Each number is 128 + 32 x the weight over its row's rms, rounded and kept within 0 to 255. Layers, rows and columns count from 0. Numbers have three digits each. The size before them is the row's rms in percent of the matrix's.

# up: layer 3 MLP up, 512x256, rms 0.157, rows 221-304, columns 96-127
# down: layer 3 MLP down (transposed), 512x256, rms 0.164, rows 221-304, columns 96-127
up221 038:108047104140168149156063089171135082153136135151169106166131081117145148135168203129154126077169
down221 040:085134151099148149139160100113131100102170152112175183116171134170123166129153085139113107097112
up222 106:082118167067109127089044164089112145155148134121073138129100118110061194098151155107134148137129
down222 109:095102150074135109115137096140100154141113138190071123112078131158112112114132127123097149155128
up223 140:128128198121152175144111144136081159131183105096121085142119155115059146127144115134103183135135
down223 135:066156100179087059168111160062094102154112094149136138070138127088143160082134114133112059198110
up224 119:155097125058139115145102105110130127062081166107168088150116115138156114143124119126124133081062
down224 119:099107131110081133113094107157126085148133101127140144123106170125155178143065123121128077135152
up225 146:130084153101132059116173073135138129111129140196122141107134067170145170154109094159084167098140
down225 137:089135085094182126120173092174117196088137136158165095126108127133112139128089104115091145130151
up226 110:089155122118158139104121133084105137097139155101137122107139060118147132120122119090085125106069
down226 100:130205100122155138098155133101129120166144123110111120152067086084091136114130123100088123083088
up227 097:129161116110091129144141165139134176217074180133168168124112122136123143140115156078105144076130
down227 105:186125077140145155073117150171101173130121119105175109140127165123145169147160144140106124119180
up228 101:116119109151162133146180090107189114096160134083118144171132106118114122104170191134139115076112
down228 105:128157137146100122084070149203159141155164143108160130089085155094138084168146166092138098094111
up229 047:144217179106141153171138079154114170131098124127088072135091168098054109183080183098126083082124
down229 053:163093082127156147145102137143189112157098110193147117126098156132132141088154109127057143166108
up230 025:131184092185157156153143085089096099186075045119105177135135146120129094153092157141081093159157
down230 028:119162143129169109113136174156114066160139157165125096185116106109137098149116080120123134167114
up231 095:060074119110144111136147083092144135100123114105163165189162072108080114086146160166145119122088
down231 106:156185113048120085102096087106136106117133056140162198131192161122102134122102107137109109131090
up232 106:150120126085092104111127151138122132136132127168140146102155087095123155161139165105124122138112
down232 106:067152176165124157103134168113186139176133083070120147149126112128101056110091138098127103135150
up233 134:119136160082067086168120151083078166098111113100094104148188088130155113104082120156137194158141
down233 118:124163129089151181100114144139080130122120137153129173159085126138123118148093126150160128092163
up234 103:146075137126175151147186079121122119051146123160150143179111186162117114111118093142155118165104
down234 108:095142159116156111081082201110168081089093147115074121102120167161129162128165120096183119111169
up235 106:144164167149070164162094200152100155202131180092121152148140105136059101125125150115132122113159
down235 113:155111173158138145168095065149184140136144129099096168103118163088058122126128124058139115095112
up236 087:129156143114047156074133115147152133167062191120143131066155094108149090134129115155162116152133
down236 095:182094130180111106080117140150122156141089166113180101098142178130107150094091124162137144095127
up237 043:112134144113131125125178130137086181100113147133047136133116124167101128155110139109140129191125
down237 055:165146156160086178142119099070073119132115045098114136183138114088149105112174062096137128087141
up238 106:147083161194163149118137120090131111093154132114108102126169130115163144123140066181156128127067
down238 120:189126208171142101128147113113107145133060130136098100146145142112137158131152089197163082125092
up239 097:112118129182126136092101184137133092088161185083127109158137120112118118115131197146095118119140
down239 094:022047120155100159110097211131142142101107153109141087179103158155148158163185163106135095104106
up240 117:088141111137142126091147153145162083082142058109151104133124115112072085126111099119136101107137
down240 116:106146125120162113136108167159194131124096111130135164146128161149182124119134163141174129133110
up241 099:119092156149130173152120142131140107114097121098179124134091135084100106127092141155123041159099
down241 103:153078156042164075088119181119145158098109103150097162122114115125113107118088114146105082168075
up242 118:160146146170104146086084090158131109155124172159153167115187113094116133048137073185130156140183
down242 108:105141114164155166094147147101127100120118095135094087157129068172139147165182132087078098158154
up243 042:131148115125168135110142093150093086126138095131152129085162038112161091124123137089149133089159
down243 043:180126103145127163147135170227143208112116127079068084099098160139067098136137141117101108154182
up244 149:142089146078117167100125071144063172152167162120075099180143084101073092125069130112100128133129
down244 123:115095096148173101099149118133203131107147093141113068129117155163130158139147069139123143143129
up245 080:214099109153161157160111151120111101189174076173082170112160126172093060137090145154126124094117
down245 084:136118120140157178146127141120175178141114093194062117168128156136100161138133144152069091126101
up246 138:103121128094135139106135140093084143094142159151186107074140179130182111133093120159097092190110
down246 115:152158072166125097089131094186098144148184076105156070083121108109136096099202174174137104126186
up247 099:112134149186152124122142155117109162112090165184156156121111151148132091095163175148139131173102
down247 101:148149095114142076169102151102119138136105198139161152142152075108108128123140088135125201166100
up248 093:134188155130177162164144114112120112197135060139108126116122080098159121119134076126145163031127
down248 103:142126150137157103179134090148154083145099141127155128148174156195168119129152129175161147145100
up249 049:122141181136126129098160138128083149181103182148110158106162098127135088099123130151185088088103
down249 057:106106106128149151105166106123156151135103164153081119145134111154077119117147086127210114107162
up250 114:105152164123147132135128197181088087158104192100105125083124159125052152102077143116180156091101
down250 121:125121160126109109140145172167155156055122108094113126017081157150103163153074090117126159139098
up251 054:130146048120160126174104127115168113139191108123087136087128134144140204119142125132190120097100
down251 073:159070157124030117128132117117106129141145122167108131173048109128160177102113159146118083182133
up252 102:103127166134182161092110100156136141063126097098127196141150087085140201110134180120176060150132
down252 106:051157148095087174092179087120148108128127122127136074067145141108188186163162169126121147164108
up253 109:092099178106172122140052126109087191105140177116148113102115128195135090149126107172086166072105
down253 113:071165134082126085120128129135092145132167135089161142173106101171173111117138145104133095137123
up254 099:162104136103187119198118134127096120100077131090079118164139141157220136092105176149099121159140
down254 095:145148123110145142116119126213114117123113133132107137129090127157131122150091162143172136083168
up255 106:105083132078225090163146127128123101092098128087105139176142114109160163166121101158121121157086
down255 110:096097147159171096151097153171108062189124137121179113127102117148091202120127172149145138177147
up256 109:099124159123104166079064121137095154133168120157134126044132140186085139101116141144129159103145
down256 116:174145103107128120106103135128132105078189148124165137193184127170129086122167125103136127087179
up257 040:083143111108060091129170100078069074083077118143166126088166109126141089110119073156157079128117
down257 047:093107162104123158105084146097163098137160150174138167151094107100135105098119105174151102093139
up258 104:094109149100129139133157089144144125141116103123189078171119155139117160222118159111161126133115
down258 115:138087111096128143122127168141127123112150170085178117156067131131105191069110175144128110068134
up259 036:122153030126084115109165150107103122089114179131154136118119066108146124117162156112118128157123
down259 043:078116107198135103111117096143112153128092154167131141118106122166142077167064106135135119120162
up260 049:174131125146101112142163073111127177168100108092131111106166129092079109143144089189133142157121
down260 060:094095109143115119126113120131154115186118179134098102132160129109127109125138089148139123069170
up261 036:149155137129169083129105123134103143169078171145134175108116070075105148141112087165153173099105
down261 039:136166174195091149125147099134135172183173158082132115117110045210142156077149157107127086144148
up262 057:075169142193108116154136044097133100120122133146093143108145111138112138109101139100130107119072
down262 079:110092119069104134133120096163140169132112156136153117138125144124157156173132118158106045167113
up263 088:075123180101120127126085127080133119133184091099112138161143115104132094099143206173101117090103
down263 104:104109141130159051138119201169173093151136065111118073148155122043169114071161160158181118074122
up264 120:139093116179099171112168099160082101090171129121145194167122130134088116101154217178166038103191
down264 108:155118137141148159160086130111130114115156105154080112104125136074179120104112065119136100148100
up265 092:127082168107108145142127073110167124097130138145113168141118157138120127084076070176137106143089
down265 114:119126124141169145164148102200199131092140127152137130146058072091170108172074033119127095158160
up266 079:096095120118136157165150113153148148173122138139133185081164098154088158095091138120163104122159
down266 088:104145112131126144132130135153173153143167151128125147130182146173129124110166064101130134121185
up267 103:145207130111047157129129129141133092113126172122165166079149106116122090103051119227075126130112
down267 108:126143164164138064137127202176188092139110149113091122131155157177166090171148115148107136072111
up268 092:178104158091119111148117061119075108124097122101132152150122151108093152059082150160151122104196
down268 103:177113116104148082176104120109089114078088089121105108140135135192164088137106109139120105184111
up269 145:174138163084145111173145116124176183176129135149104179141199141172187085083095164108188154111117
down269 129:143144148093145111105147134099180129195109111189148122109151172183094121139107114102201161110189
up270 110:143128151057139176106141107168102064120155142122157137099162110121122072112067102118129131111145
down270 110:155098094116122143176090126155160157115134151061132135139124102141153165114105090146165073128129
up271 147:063159118182127178125153129102103160146166151151136129163129108117128142126139128144132077140112
down271 118:139103131111137154136124063152104111123162087157068137096130195114175067121136113162175125084106
up272 023:115137116082111118127159166146107146129146103116172141139190114106102183123157094156190153091084
down272 025:139129110111108129178148102166086147114096131169128102114104157190118101066140117120124148155122
up273 045:122140110163134105116163072071096152217069141123123177175126092128162122157091153129104134098130
down273 048:137156095166113060125130134116137178117167103163219126110075190124143077133138141141102173133132
up274 088:121161133171159183103127181125118133109073096138097193076126085096126171146200103060156170133096
down274 097:126211156131124142120134164090131157157084155097111128178123082142086185131182107151133103129133
up275 115:138150150134100139130166148133145120117076168097081138094122174122167118189130192080187159046150
down275 112:110179149145098146122143119142105134063078117081118183124091147096158151173172161073142045124134
up276 094:110103177103137136115096105122094120168122110104132150125141144140108109057187103118167096164125
down276 105:170148118112121152185141169118072207091101163099139173111131092143121107151137149126108123112137
up277 148:130090146136106155127133136105142095146119063115154138091146118081084146081218146082107107097134
down277 118:108098141190084147145117162124171165150089045145120163149117125135113182087200183126152108110162
up278 131:090126162179113133179140123154150140140134160093047120129184124083120179089092201122128161108159
down278 122:077096072174138114132193110132128127132039149160063103093121077164120138145120164116124092074115
up279 098:146215118128105113149176111095104174161138145119175124114162130182181097119135108169118096128141
down279 104:155115167120095181101142154175092104093188181132155088108123118129121168097135102113135137114163
up280 031:160159148126141128109115140115076116145103130057133136104161086146119129135121113148169176088135
down280 032:089154038094167148066102160148167192074101162180151178137118141117101107186113103169129123095187
up281 048:119182161073076167095075090107105131136135126089116116116190174153154164153180111169109121062082
down281 060:114150131129087100167109126141093136136157149174123144117128148132113178113180214124080146148122
up282 119:153112161131207185091066173132081097155194136132121137147154091067153111064114104066148095185159
down282 110:148145172125131142157038108077152146123104099148149095144134170137191117095130101124174107097150
up283 115:081140174194127117123130156148131108115139168116117142099130173082048144113120140157163079154083
down283 109:121109105072188096141145140211192121178125155120157076150130095185173164142143106099165131167172
up284 128:105151208121101170101102104089121139163112171067131120119153109136119107130135100110130174098144
down284 120:119159122091112147120091157134127088086077170129140146138118108143172155095156142121121178142142
up285 099:126176159130108122173130148107152093098133097119104141120090123125160182071174138096121139156144
down285 114:118158138169140166139119171157095100165179097134153097092110219124146144167139167118154051157153
up286 106:109125065104071155085136130140142091174148111143119150169125066171084119097113093128197155174102
down286 105:177027125151094143186098116116134102082120155171183195165068187179171096123178130112113097144145
up287 098:129114142163119089210130076095094113131140173120084168145157116100115118096183115133105076069141
down287 113:178160130155101093121166120140182197091139160128146114179172110164149155121186113155100153159159
up288 100:151112160153146112139150121149056099136109160122122173165137161168135120102110134095117143120150
down288 126:133151108122113141123106134156113143114116144076128148157122161159153142138123080102079088113123
up289 115:138096151100140127140144134135143095103141114120114118151149093130148124101112083108180115143114
down289 119:138152168100138125132117104151114170165158107159129078148126122079119171153121139089152117125082
up290 042:069216104132125142095160140151115153148172119139098137205195160173140145159126105161142098046082
down290 051:155110132068097147086140105126128161158099094151138123087163165153138090075187184135137108104119
up291 130:084128099133153120136152059132093146077158092110102120098158063134095112121126151088189121091123
down291 146:147090165114191125147091117079146156182159071086112142095063072182148087167143117114158144073089
up292 105:100113087080122086147168116146077085122117116128136156057145121108150147168106156213077095128123
down292 124:130127108134140117130136129144158126154121137145138154132061143162124153137124101116058091171108
up293 101:168076127119143147192174129168174103091185120135103130128119171101138091124103195118139128141156
down293 107:135088189071162162130147191148136130116143150157142171156171141167118080199112085085104138103069
up294 106:131104085175163107175118107103110096139193130175140096157117160146042149142173117102150093111099
down294 110:106109115128123101184111132158127150113195105176170150132096117152136152110151142135130090080139
up295 100:128111084155138096181076114141119129173133108122136143088056112103184126100109115175108083104116
down295 108:093087129082071127130119101121080118149107118106119086118143136112110153167126132125161052192178
up296 041:132122121164198074126108093096118116150136182142077165178093126123115037164184105115098141132129
down296 052:114153142118149171143101160138105151117067146196127141103108121155115059173182112122164118099125
up297 115:161119160128162125149077130092160152137140140103068086144154105151126123038114131179202118128169
down297 115:086179172142115177184131119166112163159166068103099141151120141102109106106206142102161098089130
up298 080:124113055120164179146108174101175119125109107139060163133137129158131089083205167123079195133157
down298 090:106205139138146123196116130096152154086161144165113139089119112105176132088151133084123116148146
up299 079:143190148136126101128155148185163094113157043120101162155113084106176082189118077128062129175146
down299 096:102137114165136152147107113163162169211128140134136068078123107167152145107163087137049133096089
up300 042:147126091101194121137144063112091133114110171124133130089157131133120081122124110149069088128095
down300 049:101139148158061070129127105107128167147120087083188156131072121194099180122114198161143141060077
up301 110:164123187157103156077148180096103140117057117146098169095155165154128105169103139161131110170132
down301 100:158129126145160102098137135076170116087162156113154072128154104161109074104162165134069047142144
up302 053:064096103177130092112162108098111151083114173117106148112142091111046108126106088159074142111149
down302 062:149158138132095134124102100126152094112132149120099119142116138146163146133175056121149125135101
up303 109:129126146166138180082083123093132129143182098139122129131205118064099135106129109179121153117145
down303 098:115119116192131131145076172038135160160168134135187156117118148070085140166137081098169164111093
up304 094:122103160134163160105139145126104162143162169105168117075112184128136166070104115144108130077129
down304 103:147144114129168105108067227097097102136077096162116190095093110094110110142115101107058164137145